Each number is 50 + 15 x the weight over its row's rms, rounded and kept within 0 to 99. Layers, rows and columns count from 0. The size before them is the row's rms in percent of the matrix's.

# up: layer 3 MLP up, 512x224, rms 0.0988, rows 53-63, columns 0-223
# down: layer 3 MLP down (transposed), 512x224, rms 0.0933, rows 53-62, columns 0-223
# gate: layer 3 MLP gate, 512x224, rms 0.103, rows 54-63, columns 0-223
up53 101:62 52 39 27 47 32 39 59 48 31 70 49 04 61 20 56 68 50 26 54 29 74 31 45 40 34 81 40 69 75 42 50 32 49 53 47 36 43 69 44 84 46 68 26 56 64 39 45 44 26 55 40 55 54 75 34 75 29 64 56 28 66 69 22 63 40 51 46 63 42 64 33 53 26 75 35 49 52 37 65 47 44 43 40 46 52 38 57 34 79 64 60 61 22 49 29 78 49 60 70 69 56 42 55 54 70 53 58 62 55 65 58 57 68 40 61 48 64 75 59 44 54 23 62 38 69 33 45 56 41 44 68 59 25 51 49 60 51 11 46 32 49 60 54 52 57 39 39 51 25 61 89 42 50 34 34 24 56 36 33 45 67 33 56 34 47 65 42 44 42 42 78 47 35 70 55 33 57 63 46 62 37 78 44 51 49 62 66 66 58 30 29 56 56 38 55 61 48 40 30 39 43 81 57 51 58 39 28 44 40 62 27 36 42 51 42 48 88 50 52 71 60 77 46
down53 104:40 32 33 39 60 53 66 08 43 47 57 34 57 44 90 66 49 43 60 41 70 63 53 59 57 47 59 70 58 56 44 62 79 53 54 26 75 45 57 62 17 68 33 32 42 60 65 25 63 61 17 54 33 56 61 46 41 52 53 40 56 41 09 62 37 79 42 28 35 57 49 65 62 42 60 65 41 33 68 49 28 48 38 72 47 59 67 46 47 29 67 46 67 31 60 36 40 50 38 59 38 36 52 53 35 34 43 60 49 45 49 26 37 34 66 48 62 34 29 42 66 65 54 58 53 48 39 61 73 53 38 39 51 54 48 39 66 46 62 60 31 57 55 46 60 47 80 37 67 62 62 00 48 53 51 61 44 42 31 62 54 52 66 62 56 68 59 61 55 25 43 32 40 71 33 42 65 56 42 62 59 49 31 64 46 49 68 38 71 81 66 30 50 62 62 63 61 48 31 26 99 51 37 66 52 55 53 41 61 60 63 46 57 65 36 74 41 61 78 61 77 40 46 55
gate54 101:54 28 35 59 46 60 14 73 54 50 50 39 53 77 35 19 64 25 65 54 66 42 41 27 27 64 48 46 77 45 61 66 76 80 57 53 38 37 53 64 48 47 45 68 51 64 49 60 52 29 26 42 53 72 61 59 50 65 48 43 44 38 57 24 59 56 59 51 73 72 38 66 46 45 44 47 74 30 53 34 54 25 37 68 35 25 52 53 31 24 70 23 37 45 59 61 27 50 48 47 53 52 63 49 20 43 56 23 53 53 52 57 40 40 69 33 63 53 41 54 34 42 45 64 47 51 42 75 47 52 20 89 57 52 33 61 50 33 38 41 63 32 63 26 78 58 71 52 59 53 35 38 63 81 73 64 34 31 49 55 54 71 43 36 47 49 62 71 58 66 57 68 48 32 36 63 65 45 39 47 56 33 39 38 90 56 74 56 30 37 45 61 22 56 21 89 43 58 39 54 55 36 52 59 73 41 42 53 33 73 50 63 84 45 49 58 46 34 71 57 29 46 38 54
up54 097:63 30 47 21 40 32 58 49 26 55 58 61 43 66 58 45 04 71 62 07 45 43 30 38 82 58 37 68 90 52 55 59 60 40 32 57 62 55 49 39 54 51 49 66 41 39 62 75 50 47 35 72 39 74 44 54 37 66 39 45 59 69 66 46 30 28 72 45 66 58 36 49 34 46 51 52 40 34 31 50 45 65 44 46 38 31 60 35 38 69 45 41 63 35 56 41 50 35 55 18 57 46 52 52 75 48 43 40 41 52 35 52 52 68 72 45 84 46 47 54 65 58 56 50 45 44 37 56 56 36 44 52 32 50 57 40 53 47 62 39 59 54 70 32 53 60 60 14 55 61 57 62 67 27 66 48 68 66 34 65 67 58 58 48 24 57 63 65 43 43 55 54 30 57 61 51 47 00 42 56 37 74 49 41 40 46 48 33 27 45 51 60 37 47 65 45 65 62 83 18 45 72 31 52 54 19 48 71 28 73 27 50 53 38 58 49 71 58 66 79 68 27 31 28
down54 099:24 43 46 47 61 42 68 39 30 38 29 46 49 52 91 41 13 41 75 34 49 28 68 42 39 35 71 42 43 81 53 73 53 49 47 55 39 39 58 26 76 45 64 58 34 45 62 64 45 30 71 63 44 63 51 44 56 59 20 27 82 24 48 90 46 71 52 70 40 56 31 71 51 22 30 37 46 82 61 35 48 42 51 31 50 47 64 52 57 74 30 51 49 39 70 62 51 64 70 41 51 59 41 37 41 49 40 54 47 64 46 72 42 54 61 45 63 43 25 25 40 43 32 61 46 42 47 57 35 35 66 52 48 17 41 47 41 56 65 40 62 51 42 31 42 64 36 68 54 52 40 75 60 19 75 24 47 61 52 45 35 43 54 37 48 49 62 56 47 53 34 49 39 56 36 51 40 17 41 72 47 45 60 43 70 45 40 34 61 52 34 39 27 43 58 50 28 56 54 45 20 77 55 47 61 59 82 70 55 66 74 43 34 25 68 41 41 66 55 77 80 40 29 45
gate55 101:83 45 44 48 50 50 59 51 49 57 33 68 40 54 18 44 40 51 63 78 61 40 40 47 41 54 41 80 39 43 44 65 49 53 63 76 58 38 38 44 56 58 31 58 38 53 53 24 43 48 57 46 52 66 51 61 54 40 43 25 43 33 41 50 52 93 46 41 62 16 55 22 56 48 43 51 56 29 47 80 63 38 51 21 56 40 19 53 43 47 76 58 71 38 74 32 64 40 49 40 51 37 68 81 72 46 56 56 47 35 80 59 42 38 45 48 66 51 70 64 61 42 50 31 46 39 73 40 73 23 12 99 60 25 67 52 14 54 21 51 70 59 30 42 79 63 66 62 31 43 70 56 30 61 24 51 59 57 23 55 44 56 42 54 54 44 79 40 54 54 42 67 48 52 66 38 46 61 55 27 49 31 34 31 33 57 45 74 34 70 46 70 61 45 47 53 62 70 62 59 67 56 46 61 45 64 43 47 47 72 55 41 62 49 59 63 65 80 52 32 53 43 51 47
up55 101:74 39 48 23 39 56 61 35 42 60 48 57 72 59 50 70 36 39 52 68 59 46 78 80 53 53 39 74 45 81 30 48 67 56 62 49 40 60 43 54 44 40 36 45 38 49 53 18 65 68 49 52 59 48 66 46 69 65 31 42 50 41 68 53 43 65 56 61 64 32 82 24 71 69 39 47 46 41 58 69 56 26 45 10 41 46 19 54 17 59 82 67 62 56 73 36 62 42 55 72 50 52 69 45 59 44 35 66 36 68 81 41 29 43 65 47 33 22 43 56 57 61 64 48 70 36 57 60 77 38 21 87 69 30 73 48 45 42 56 71 63 46 49 41 47 67 78 49 39 39 49 51 45 58 43 49 42 54 31 71 45 56 50 77 53 33 75 54 45 46 44 68 61 48 72 40 11 72 64 55 46 42 58 75 43 64 29 81 42 55 50 70 63 60 53 54 70 64 54 50 60 53 64 60 61 59 68 45 50 72 41 33 50 55 65 60 57 73 59 38 41 30 46 13
down55 098:74 39 54 51 53 53 55 41 43 51 42 51 58 57 54 59 38 37 62 75 44 54 48 38 55 67 77 40 65 43 43 42 48 62 57 71 85 33 21 82 64 35 53 47 63 28 37 53 31 34 39 47 35 61 58 50 29 48 45 48 43 47 32 47 38 33 68 59 78 55 58 42 70 57 59 51 48 46 48 42 72 45 70 51 58 46 49 24 46 69 50 54 43 51 63 53 56 59 32 55 57 28 47 84 47 41 60 57 53 46 54 59 61 34 59 41 44 56 54 69 68 40 53 55 44 59 66 76 49 49 69 40 57 52 31 49 83 67 90 46 59 40 58 56 63 59 17 42 42 36 70 93 57 49 51 47 49 67 32 69 63 26 70 85 37 54 52 44 35 44 41 75 37 39 61 69 21 59 46 63 60 60 45 49 50 55 31 48 37 43 40 64 47 77 62 60 51 44 40 35 00 56 44 53 49 42 57 68 52 62 34 38 42 28 53 55 69 48 38 74 53 56 39 59
gate56 102:79 64 32 66 62 62 30 45 68 28 70 48 48 39 40 60 48 31 47 60 83 40 49 58 45 36 67 32 58 35 51 65 65 63 73 64 92 32 73 50 31 76 15 47 50 73 61 67 36 48 54 38 40 55 39 69 41 33 27 64 32 22 48 44 59 37 63 45 76 71 41 45 15 44 59 39 35 63 50 76 50 19 56 77 54 51 63 46 80 32 48 68 42 67 62 16 38 64 49 42 60 61 28 40 70 34 44 66 38 44 33 35 37 48 35 64 53 34 41 53 53 41 60 32 52 63 41 45 75 28 52 41 48 76 56 40 43 21 45 55 57 37 39 53 61 35 49 47 62 33 49 09 61 37 85 49 38 35 51 45 41 61 61 42 41 58 72 75 43 56 30 63 80 55 43 39 64 26 46 40 47 32 32 35 53 49 56 57 60 54 82 47 58 53 62 66 62 78 59 38 58 44 46 52 45 45 57 24 61 36 30 65 74 39 57 47 40 64 36 63 47 65 48 47
up56 100:60 32 40 70 56 45 58 53 39 38 41 28 47 29 49 62 59 40 41 51 44 48 50 77 77 66 78 51 37 41 45 46 38 50 62 43 29 50 68 46 36 38 41 48 60 50 41 43 48 60 64 60 28 60 51 20 47 01 23 61 49 38 31 32 43 50 73 32 39 58 54 62 43 49 50 78 63 48 31 50 40 60 58 54 56 68 38 46 27 57 63 69 33 60 54 30 37 67 57 52 51 53 25 52 61 35 66 73 59 68 53 62 10 47 66 46 49 40 59 29 36 45 47 44 59 49 89 76 76 36 41 70 52 50 71 58 54 28 69 72 53 35 80 75 64 07 22 35 55 24 42 74 44 31 83 56 47 30 52 28 45 45 52 50 34 31 42 85 62 61 70 68 52 43 55 62 77 64 58 54 69 32 62 32 33 52 77 45 36 46 63 47 34 60 40 47 47 23 44 25 50 54 37 51 23 62 46 44 25 45 37 53 50 51 73 59 36 51 47 54 70 61 64 54
down56 101:40 12 58 52 70 57 10 31 46 44 37 43 48 56 82 60 08 59 33 41 51 53 66 59 67 29 80 45 58 65 48 50 55 27 71 46 55 49 31 31 55 32 75 66 73 63 50 26 39 52 62 33 51 50 35 27 47 47 70 47 29 79 58 61 34 34 63 35 47 49 60 54 66 52 56 62 34 52 42 31 49 67 46 53 41 32 63 44 65 49 32 56 55 62 57 41 58 67 49 30 65 64 57 15 56 51 46 60 65 55 40 35 50 44 18 35 59 49 59 48 52 65 42 38 68 49 67 50 43 55 52 60 56 47 26 23 57 65 60 46 77 58 53 58 38 39 38 78 78 61 50 54 20 63 62 60 48 52 47 49 71 72 37 41 54 67 58 76 48 45 73 49 42 32 57 66 48 45 24 59 50 32 23 59 29 67 35 28 52 60 35 68 67 76 41 49 62 60 44 54 00 55 34 44 57 40 53 54 35 05 61 53 46 28 15 38 31 42 44 46 41 43 34 66
gate57 106:47 70 78 31 72 53 39 65 28 25 38 81 41 51 52 58 50 48 55 65 25 60 50 91 79 29 56 54 64 57 57 37 59 58 63 60 43 54 38 48 55 45 14 48 70 60 52 74 68 52 36 88 42 48 47 44 41 84 57 62 38 51 50 47 51 40 69 35 63 36 52 38 70 67 18 34 60 46 10 70 44 69 34 62 46 85 59 54 68 32 63 47 48 71 69 54 45 55 59 60 36 81 45 71 59 74 44 51 44 25 33 66 47 67 72 54 57 54 61 59 73 53 18 29 58 38 38 39 48 34 45 33 71 39 62 22 54 55 33 49 43 25 57 65 32 79 51 29 47 61 14 45 32 51 65 37 39 52 42 61 75 43 25 49 39 51 67 35 48 50 44 57 48 36 51 28 66 60 34 41 54 49 34 29 65 53 74 64 46 36 64 43 55 63 46 57 73 40 70 32 74 31 34 45 38 64 58 60 36 33 40 40 46 58 48 52 51 48 53 61 51 31 67 36
up57 103:49 57 37 31 33 62 47 43 46 18 21 78 27 59 56 27 46 30 37 38 53 43 71 54 71 36 37 91 78 66 50 63 43 55 54 53 50 42 65 63 30 48 69 32 62 40 65 70 79 47 52 41 31 81 40 40 40 33 58 51 60 24 27 75 57 58 67 27 48 43 54 24 55 22 57 49 79 75 25 39 69 61 42 14 60 41 52 64 53 38 42 32 72 47 61 75 33 61 46 46 45 29 67 57 72 59 45 08 29 63 27 64 65 38 48 69 45 51 46 50 61 44 42 29 64 74 51 47 39 34 37 47 61 46 52 72 51 71 39 72 38 45 65 36 49 35 42 62 37 49 25 45 63 58 68 27 43 72 28 77 44 53 42 50 58 44 41 45 44 37 67 32 52 38 56 47 54 66 39 36 29 24 37 72 52 22 42 67 54 36 34 37 68 39 51 42 59 75 77 64 54 46 51 40 72 59 56 52 71 70 42 50 36 51 47 62 33 52 43 59 50 58 57 37
down57 103:42 67 67 48 52 53 54 77 78 47 23 42 60 19 42 69 42 62 49 64 51 34 61 51 44 41 37 34 57 33 49 44 40 54 70 22 53 58 66 37 53 66 36 63 48 57 36 68 57 57 63 50 52 74 37 62 38 48 66 43 56 58 51 65 53 57 37 34 13 64 58 44 58 51 62 33 36 59 16 60 66 52 59 69 42 83 54 60 36 35 56 60 51 49 68 65 51 99 55 56 48 31 41 48 32 61 35 45 49 68 45 57 74 53 60 45 45 58 30 42 37 44 76 73 40 64 36 54 53 27 38 31 57 34 54 39 47 41 56 42 49 42 64 58 37 68 25 41 39 53 36 56 46 64 46 37 71 61 28 45 48 36 55 65 48 46 28 49 25 74 46 51 43 10 49 08 51 79 48 47 47 30 24 53 49 40 81 63 31 57 94 66 62 73 34 56 57 74 35 27 20 72 35 22 62 47 22 58 54 44 57 52 28 57 66 44 31 40 57 50 51 36 32 50
gate58 098:52 57 50 50 58 45 62 24 36 53 40 34 50 62 60 57 30 74 31 49 50 55 19 68 47 48 54 51 71 70 61 45 50 52 65 36 50 59 33 86 58 56 39 44 50 69 60 41 63 72 38 39 62 46 33 57 47 55 67 49 27 37 46 59 67 40 87 50 54 30 44 59 47 59 39 81 85 32 74 66 76 45 34 57 25 60 65 48 58 56 51 51 59 49 58 45 20 70 30 51 49 66 33 52 54 40 82 46 40 43 69 54 30 29 22 64 62 24 64 65 31 48 45 49 45 47 54 54 74 69 66 26 60 36 42 56 50 58 56 44 29 57 43 58 45 51 40 44 79 32 72 68 42 56 79 79 43 53 44 43 24 40 53 50 26 13 61 73 31 41 49 49 37 63 56 34 40 39 66 41 54 35 63 32 46 66 57 31 20 82 65 38 27 44 68 48 24 38 46 32 43 57 36 26 41 56 25 45 46 67 20 30 53 57 52 52 23 45 31 15 56 30 34 48
up58 099:24 61 61 58 23 31 43 24 44 56 47 51 31 64 51 33 19 52 54 60 51 54 32 20 48 49 44 55 32 81 63 54 42 60 53 66 86 68 48 29 63 57 72 47 71 65 37 64 18 46 68 62 33 53 55 38 49 28 65 35 39 57 60 20 33 26 28 41 55 51 55 46 56 43 60 47 03 55 30 48 29 73 79 55 90 60 43 48 38 68 25 62 59 50 54 26 43 40 50 64 50 31 63 28 53 52 46 63 46 50 86 63 70 60 53 35 50 68 48 44 20 55 48 48 42 50 51 54 52 36 52 54 76 48 47 52 30 33 58 43 60 55 50 29 29 46 47 65 42 51 79 41 35 53 36 23 48 52 72 35 56 75 38 51 73 66 40 22 73 53 53 48 57 61 32 52 42 60 45 50 32 79 25 31 69 49 47 50 46 41 21 66 72 29 33 53 52 34 56 51 64 52 70 61 42 56 52 55 40 32 47 58 34 68 84 52 60 74 53 64 64 64 67 55
down58 101:34 71 31 63 37 52 41 91 59 44 52 65 55 41 77 38 44 54 54 31 66 55 60 55 62 63 42 52 39 52 48 59 48 62 45 90 42 61 72 47 50 63 49 44 30 61 32 41 30 45 53 79 31 44 78 34 56 46 39 57 53 73 47 34 35 32 52 43 53 44 33 69 26 38 69 63 55 44 54 55 42 30 22 63 59 57 27 62 35 58 61 46 31 46 48 36 48 35 61 51 25 74 54 70 72 30 23 30 57 49 65 45 49 62 51 53 39 72 49 49 39 54 63 54 56 27 47 51 51 18 44 64 49 25 52 28 59 43 94 63 60 50 57 14 51 59 60 56 52 59 28 28 45 49 41 24 53 52 46 33 74 35 26 52 55 74 25 42 68 57 58 41 76 39 53 46 81 54 47 35 38 56 16 45 65 60 55 58 37 48 63 68 54 51 52 65 47 65 34 50 99 44 36 59 54 51 74 73 37 51 61 60 31 53 60 89 46 55 69 41 41 43 64 55
gate59 100:84 49 58 71 68 37 68 55 42 47 67 45 69 34 52 44 42 37 50 43 27 51 31 33 11 21 57 68 55 42 50 59 68 33 39 29 37 59 52 58 46 58 54 71 67 46 59 63 60 62 17 55 61 31 46 32 61 55 48 69 53 75 78 43 37 45 49 58 25 44 51 61 45 56 25 65 70 55 46 56 66 33 68 78 37 07 45 40 45 56 49 62 38 31 28 22 48 39 47 48 52 71 61 76 40 56 40 45 53 76 72 60 90 37 70 44 66 45 59 53 36 44 64 57 61 76 23 31 46 35 48 44 28 66 68 61 49 58 61 67 63 50 38 51 41 78 59 30 51 18 43 36 62 27 58 66 33 60 71 32 68 40 29 41 75 49 64 62 40 68 56 25 37 42 53 31 56 54 29 39 45 48 79 52 60 46 69 25 29 34 58 38 60 57 49 43 48 47 82 61 64 43 28 23 55 48 65 39 54 72 39 22 44 64 47 55 41 59 58 50 26 49 41 51
up59 101:51 57 52 63 38 28 45 41 40 78 46 38 31 60 47 43 00 59 49 92 58 34 59 48 61 43 49 45 40 56 39 41 41 71 37 69 92 16 46 30 42 67 60 71 54 41 67 60 35 39 85 57 46 75 16 57 43 41 57 20 48 64 76 62 48 37 45 46 39 32 43 56 30 56 61 56 43 72 46 27 37 27 57 82 45 63 39 69 65 53 31 35 66 67 42 35 50 71 40 26 56 28 32 37 21 29 42 29 42 57 41 39 66 50 36 49 30 76 35 64 17 56 60 37 51 55 53 38 36 57 58 34 53 54 69 50 49 67 66 59 48 56 27 32 64 61 37 21 48 65 40 60 29 35 52 67 78 38 43 31 35 70 66 43 36 23 38 35 59 61 48 43 63 55 62 29 53 71 57 35 38 49 51 41 38 52 64 58 75 43 59 49 55 22 31 44 79 69 68 56 60 45 54 56 54 60 57 35 37 58 55 50 57 57 60 67 36 61 48 49 53 50 37 70
down59 102:48 42 45 36 65 78 17 57 59 48 60 44 36 39 41 62 76 36 48 17 69 67 53 74 73 40 43 52 66 50 38 34 54 34 63 52 62 43 55 33 35 57 52 76 47 49 31 32 33 52 46 47 21 59 27 54 27 41 62 56 44 40 63 73 20 50 40 58 42 57 47 45 33 50 75 47 21 92 60 60 67 37 70 28 63 45 44 32 35 71 16 30 64 62 72 53 37 80 43 54 59 32 65 42 59 27 50 57 45 43 55 50 42 48 68 50 59 59 59 40 55 48 45 30 47 55 60 37 46 55 48 38 55 26 54 54 56 38 00 42 41 48 56 51 60 53 36 40 48 91 49 57 63 61 79 41 66 32 84 47 69 58 34 59 34 38 28 56 19 49 54 55 49 33 33 46 38 55 51 42 37 84 52 34 43 34 63 46 57 29 42 72 32 42 57 38 46 42 36 54 67 51 63 43 52 40 93 38 37 69 62 25 40 24 34 43 39 56 61 45 69 53 37 34
gate60 104:26 50 55 98 51 35 64 25 35 55 61 73 70 46 47 29 59 68 33 37 48 49 28 66 64 59 38 69 68 58 67 68 36 58 74 39 62 33 42 24 48 57 78 48 73 56 50 65 50 68 66 31 29 37 53 42 31 48 47 80 32 33 30 41 42 57 33 50 72 51 24 46 52 51 36 46 45 64 53 56 48 43 27 69 75 80 38 66 69 17 56 43 52 57 61 31 60 69 39 31 41 47 18 39 51 60 59 45 48 42 37 61 48 52 54 48 38 53 65 91 43 56 30 69 61 23 34 62 66 26 49 77 68 30 57 64 49 79 30 38 40 54 57 51 56 51 43 58 42 76 54 42 53 24 27 77 74 67 83 61 51 52 45 47 26 64 52 50 66 51 53 50 55 78 64 62 46 71 39 48 51 62 52 25 62 43 66 64 48 62 58 66 60 50 50 60 64 53 40 45 60 76 46 50 36 37 33 39 63 57 47 67 24 60 70 58 57 51 67 64 28 71 50 72
up60 098:40 69 49 66 49 67 34 47 21 64 69 57 53 89 78 26 26 22 18 48 78 51 44 62 47 59 52 50 36 77 59 38 53 56 40 62 76 57 37 47 72 37 76 23 64 47 47 73 51 37 74 73 43 56 34 49 61 57 41 63 51 26 44 33 67 46 62 84 64 50 50 26 11 26 47 44 67 37 49 49 62 53 24 44 54 55 18 52 42 48 53 57 60 67 34 48 43 76 54 78 32 61 50 54 27 54 47 68 63 51 31 56 44 64 61 30 42 66 69 53 56 58 23 52 48 50 51 45 59 47 50 46 56 20 30 73 67 46 43 76 75 45 58 48 41 56 31 63 49 66 63 55 57 62 51 37 75 53 68 48 56 62 31 75 34 49 46 47 55 68 61 57 20 70 50 50 47 49 50 45 36 58 37 83 87 50 55 35 34 41 44 67 49 58 45 46 60 61 73 36 40 31 65 31 29 49 54 72 70 57 53 49 56 47 36 62 12 63 61 55 44 73 45 67
down60 098:68 81 45 56 61 35 45 25 75 50 36 58 52 58 75 52 39 60 76 68 33 76 28 48 70 64 86 42 64 43 76 38 50 50 64 61 51 36 66 41 64 35 36 27 49 41 37 49 46 33 64 61 48 88 56 41 69 35 59 74 71 58 59 52 46 27 47 40 64 39 32 49 75 49 28 48 44 53 41 05 50 39 44 66 35 36 25 57 23 65 26 28 62 85 40 43 78 43 51 39 65 35 49 45 56 72 59 58 32 47 71 60 46 33 54 64 41 81 59 79 62 61 42 38 62 69 48 34 23 63 61 38 50 59 45 68 52 69 87 48 64 37 54 35 68 58 48 40 72 36 51 65 53 43 37 50 56 54 56 39 56 42 43 61 64 49 65 38 60 50 44 60 44 42 50 55 35 30 51 50 60 22 42 51 38 62 49 85 32 51 41 57 58 58 44 66 47 23 48 34 41 68 28 42 74 61 81 52 14 25 28 57 51 23 63 46 49 39 51 45 58 58 39 53
gate61 097:53 65 53 59 50 29 64 65 49 41 58 21 58 47 48 28 48 92 59 77 62 43 60 31 50 48 47 58 55 51 44 63 39 60 32 54 61 19 43 42 38 69 60 38 47 29 44 48 50 54 56 37 40 56 55 43 46 32 23 40 44 53 48 65 48 59 49 41 32 37 54 53 48 69 14 36 44 68 38 50 80 86 40 57 49 37 42 46 59 56 68 29 57 44 41 35 64 51 34 65 48 38 59 58 81 53 80 58 25 20 49 20 52 84 47 43 59 41 55 66 40 34 34 46 46 68 60 69 36 54 63 66 72 41 48 43 40 49 35 82 83 31 36 22 38 74 71 42 56 51 25 57 70 51 62 54 66 21 33 31 26 53 38 56 43 50 47 69 56 51 20 56 61 33 56 45 48 51 57 49 56 69 33 18 38 53 54 65 50 44 22 14 63 51 48 69 56 42 78 36 69 28 63 53 40 50 50 28 73 47 50 67 23 50 50 84 35 63 52 17 39 36 55 55
up61 095:26 27 43 51 62 53 48 56 18 70 79 23 26 73 73 64 40 57 62 34 51 71 50 82 42 40 33 45 45 47 53 69 47 91 24 54 57 54 32 30 36 61 64 44 64 50 51 79 39 69 36 42 48 20 38 48 33 56 55 33 65 21 46 70 50 48 45 50 73 51 22 55 55 35 34 62 49 41 43 43 49 44 57 62 51 49 59 44 49 46 72 50 53 42 53 35 62 58 42 44 77 53 65 46 48 52 26 54 18 39 94 77 66 37 39 26 32 49 39 67 62 60 49 33 47 45 34 49 28 41 41 49 47 53 89 51 59 39 57 56 77 22 34 24 54 46 79 46 50 59 21 67 37 41 50 43 37 47 38 31 31 50 55 58 52 45 50 47 94 64 50 59 60 55 15 42 33 61 29 41 37 48 53 53 56 73 51 39 38 73 62 60 59 58 23 70 42 35 57 44 63 41 46 52 56 48 17 35 64 49 59 65 64 37 59 47 45 30 21 53 56 68 60 39
down61 099:79 58 72 75 47 42 54 76 48 58 20 70 31 64 39 59 90 41 17 74 33 67 51 52 36 50 55 51 56 65 32 71 57 49 45 84 23 33 47 45 21 49 59 79 79 60 45 43 57 54 45 70 69 45 49 68 52 62 57 38 61 49 28 31 70 78 58 41 42 44 60 65 42 72 40 54 36 30 65 38 68 48 49 50 39 61 74 60 47 47 59 54 47 81 75 80 48 40 71 37 44 09 75 69 49 41 80 70 47 78 22 78 27 64 32 75 57 56 27 43 75 58 53 25 47 58 18 43 48 46 58 44 59 31 33 50 49 56 69 39 44 54 50 51 67 72 35 61 42 47 55 47 44 31 48 72 57 59 57 67 51 30 32 77 38 64 62 41 55 33 57 47 51 75 48 63 57 45 52 68 59 49 35 32 79 53 48 37 35 61 43 51 41 37 50 43 66 60 25 49 48 55 50 44 54 46 51 26 57 61 38 42 44 71 57 55 57 64 71 45 54 62 56 52
gate62 095:41 47 75 49 81 78 55 50 26 42 41 51 37 29 36 27 27 43 90 68 45 30 29 64 54 55 11 49 48 72 55 33 38 56 38 40 36 53 53 38 68 35 55 68 56 34 44 49 52 41 28 42 73 62 59 32 60 48 30 40 77 81 65 65 88 63 53 48 48 58 52 50 26 42 57 42 63 70 73 50 35 43 53 73 48 34 40 35 31 26 61 45 26 51 45 27 21 67 47 42 37 44 25 67 77 64 35 51 39 72 65 68 67 74 30 33 62 54 54 55 78 28 51 42 46 36 39 54 52 39 62 67 54 41 71 56 73 51 49 27 57 49 36 20 47 68 35 42 65 65 47 59 42 35 38 47 45 61 83 42 44 50 47 55 49 20 48 33 51 43 44 52 43 27 49 36 49 23 56 44 54 33 61 38 41 80 39 33 45 27 63 44 49 42 56 40 44 49 44 23 60 40 49 25 54 60 22 64 30 47 49 72 48 53 48 45 09 35 28 63 56 43 52 55
up62 094:51 31 49 16 61 39 73 57 29 69 31 40 46 65 88 39 27 30 46 47 44 47 39 38 48 66 56 45 48 73 60 39 72 31 64 77 54 57 25 50 63 61 40 40 46 40 72 69 38 56 13 27 43 49 52 47 41 50 37 67 51 71 59 51 51 52 30 57 40 69 74 49 55 63 54 62 46 55 07 44 60 52 40 43 43 48 34 44 53 51 55 51 63 52 45 19 77 35 50 59 73 47 73 30 57 92 39 45 30 67 52 59 75 54 51 44 54 21 45 59 28 57 42 47 66 54 30 30 83 32 74 43 27 36 37 72 48 51 64 61 49 78 23 51 38 60 64 28 54 55 44 72 49 70 57 44 24 35 23 25 54 44 32 74 57 57 61 26 22 62 43 41 81 22 44 52 41 74 44 42 38 78 32 48 39 47 42 54 57 50 41 57 44 43 27 42 39 36 62 54 46 39 39 57 64 54 68 55 41 48 45 54 44 36 17 49 73 44 54 64 46 69 42 66
down62 096:83 21 46 27 26 54 48 27 57 49 49 52 73 53 77 50 57 57 36 41 54 61 57 62 29 30 39 65 40 55 70 60 43 62 48 83 52 28 60 51 27 59 42 36 46 52 58 63 53 82 49 53 71 31 62 70 60 85 41 46 15 64 21 49 35 61 28 49 41 55 45 53 49 54 71 75 43 49 56 26 49 29 43 37 50 50 55 71 42 32 56 67 52 45 51 46 60 66 47 26 77 27 55 34 37 45 52 40 50 71 25 30 44 30 70 45 23 68 52 45 41 58 32 99 64 39 79 49 42 57 43 47 39 44 42 64 45 39 44 67 48 59 63 66 45 47 58 53 64 44 59 69 47 71 53 37 47 37 32 45 48 39 51 39 53 76 44 48 42 62 65 28 60 56 43 72 28 68 53 31 37 41 26 62 66 44 84 69 34 51 28 64 25 63 31 48 46 66 64 32 81 54 51 59 57 73 60 23 48 54 35 40 39 47 64 58 82 26 59 64 25 43 49 40
gate63 101:59 47 38 71 52 59 61 59 57 41 37 47 51 39 52 53 51 74 72 54 62 37 71 68 57 70 61 68 57 43 25 74 31 51 52 27 27 50 22 41 74 38 59 43 75 49 41 53 51 68 37 59 55 53 69 54 48 67 49 40 67 42 42 52 61 65 25 55 60 42 65 59 49 35 50 65 66 65 67 64 43 49 50 39 28 66 51 50 47 44 62 40 77 45 65 51 39 39 83 33 47 64 44 75 33 36 35 43 53 51 38 32 18 54 48 28 55 48 48 74 61 74 45 50 46 91 40 53 49 30 40 33 44 31 35 86 50 48 51 40 51 41 57 78 24 67 72 64 47 62 57 40 53 57 79 37 43 77 32 31 69 58 52 20 37 75 35 29 57 54 59 47 42 44 53 56 65 73 43 46 56 16 64 59 63 49 39 26 62 58 48 37 47 15 40 37 81 54 32 57 67 71 37 65 43 82 29 67 27 83 66 45 49 22 56 59 27 46 36 45 65 58 55 83
up63 099:52 57 41 65 65 38 52 53 70 63 42 62 60 27 46 55 71 57 35 64 60 31 48 50 55 37 43 41 71 38 59 42 50 60 73 51 55 53 35 59 42 25 47 43 69 45 40 54 40 67 28 26 43 57 51 65 68 28 54 65 18 78 23 47 69 63 54 45 51 49 72 55 62 50 62 60 37 37 99 72 55 43 71 54 51 71 61 52 64 46 45 34 67 37 75 56 43 32 56 49 63 51 43 36 42 44 39 39 77 56 40 36 75 53 74 51 31 62 25 66 76 50 27 62 51 26 45 75 63 60 49 44 65 17 31 51 35 58 48 39 50 47 45 69 00 73 36 44 41 49 38 61 42 57 73 78 45 56 53 18 24 57 71 48 48 52 39 19 54 38 47 53 55 72 48 44 25 47 34 45 31 67 45 39 45 47 23 20 41 50 36 53 57 41 47 35 55 45 95 57 52 25 48 50 49 47 55 56 53 65 61 43 39 48 57 55 65 67 67 38 46 74 48 63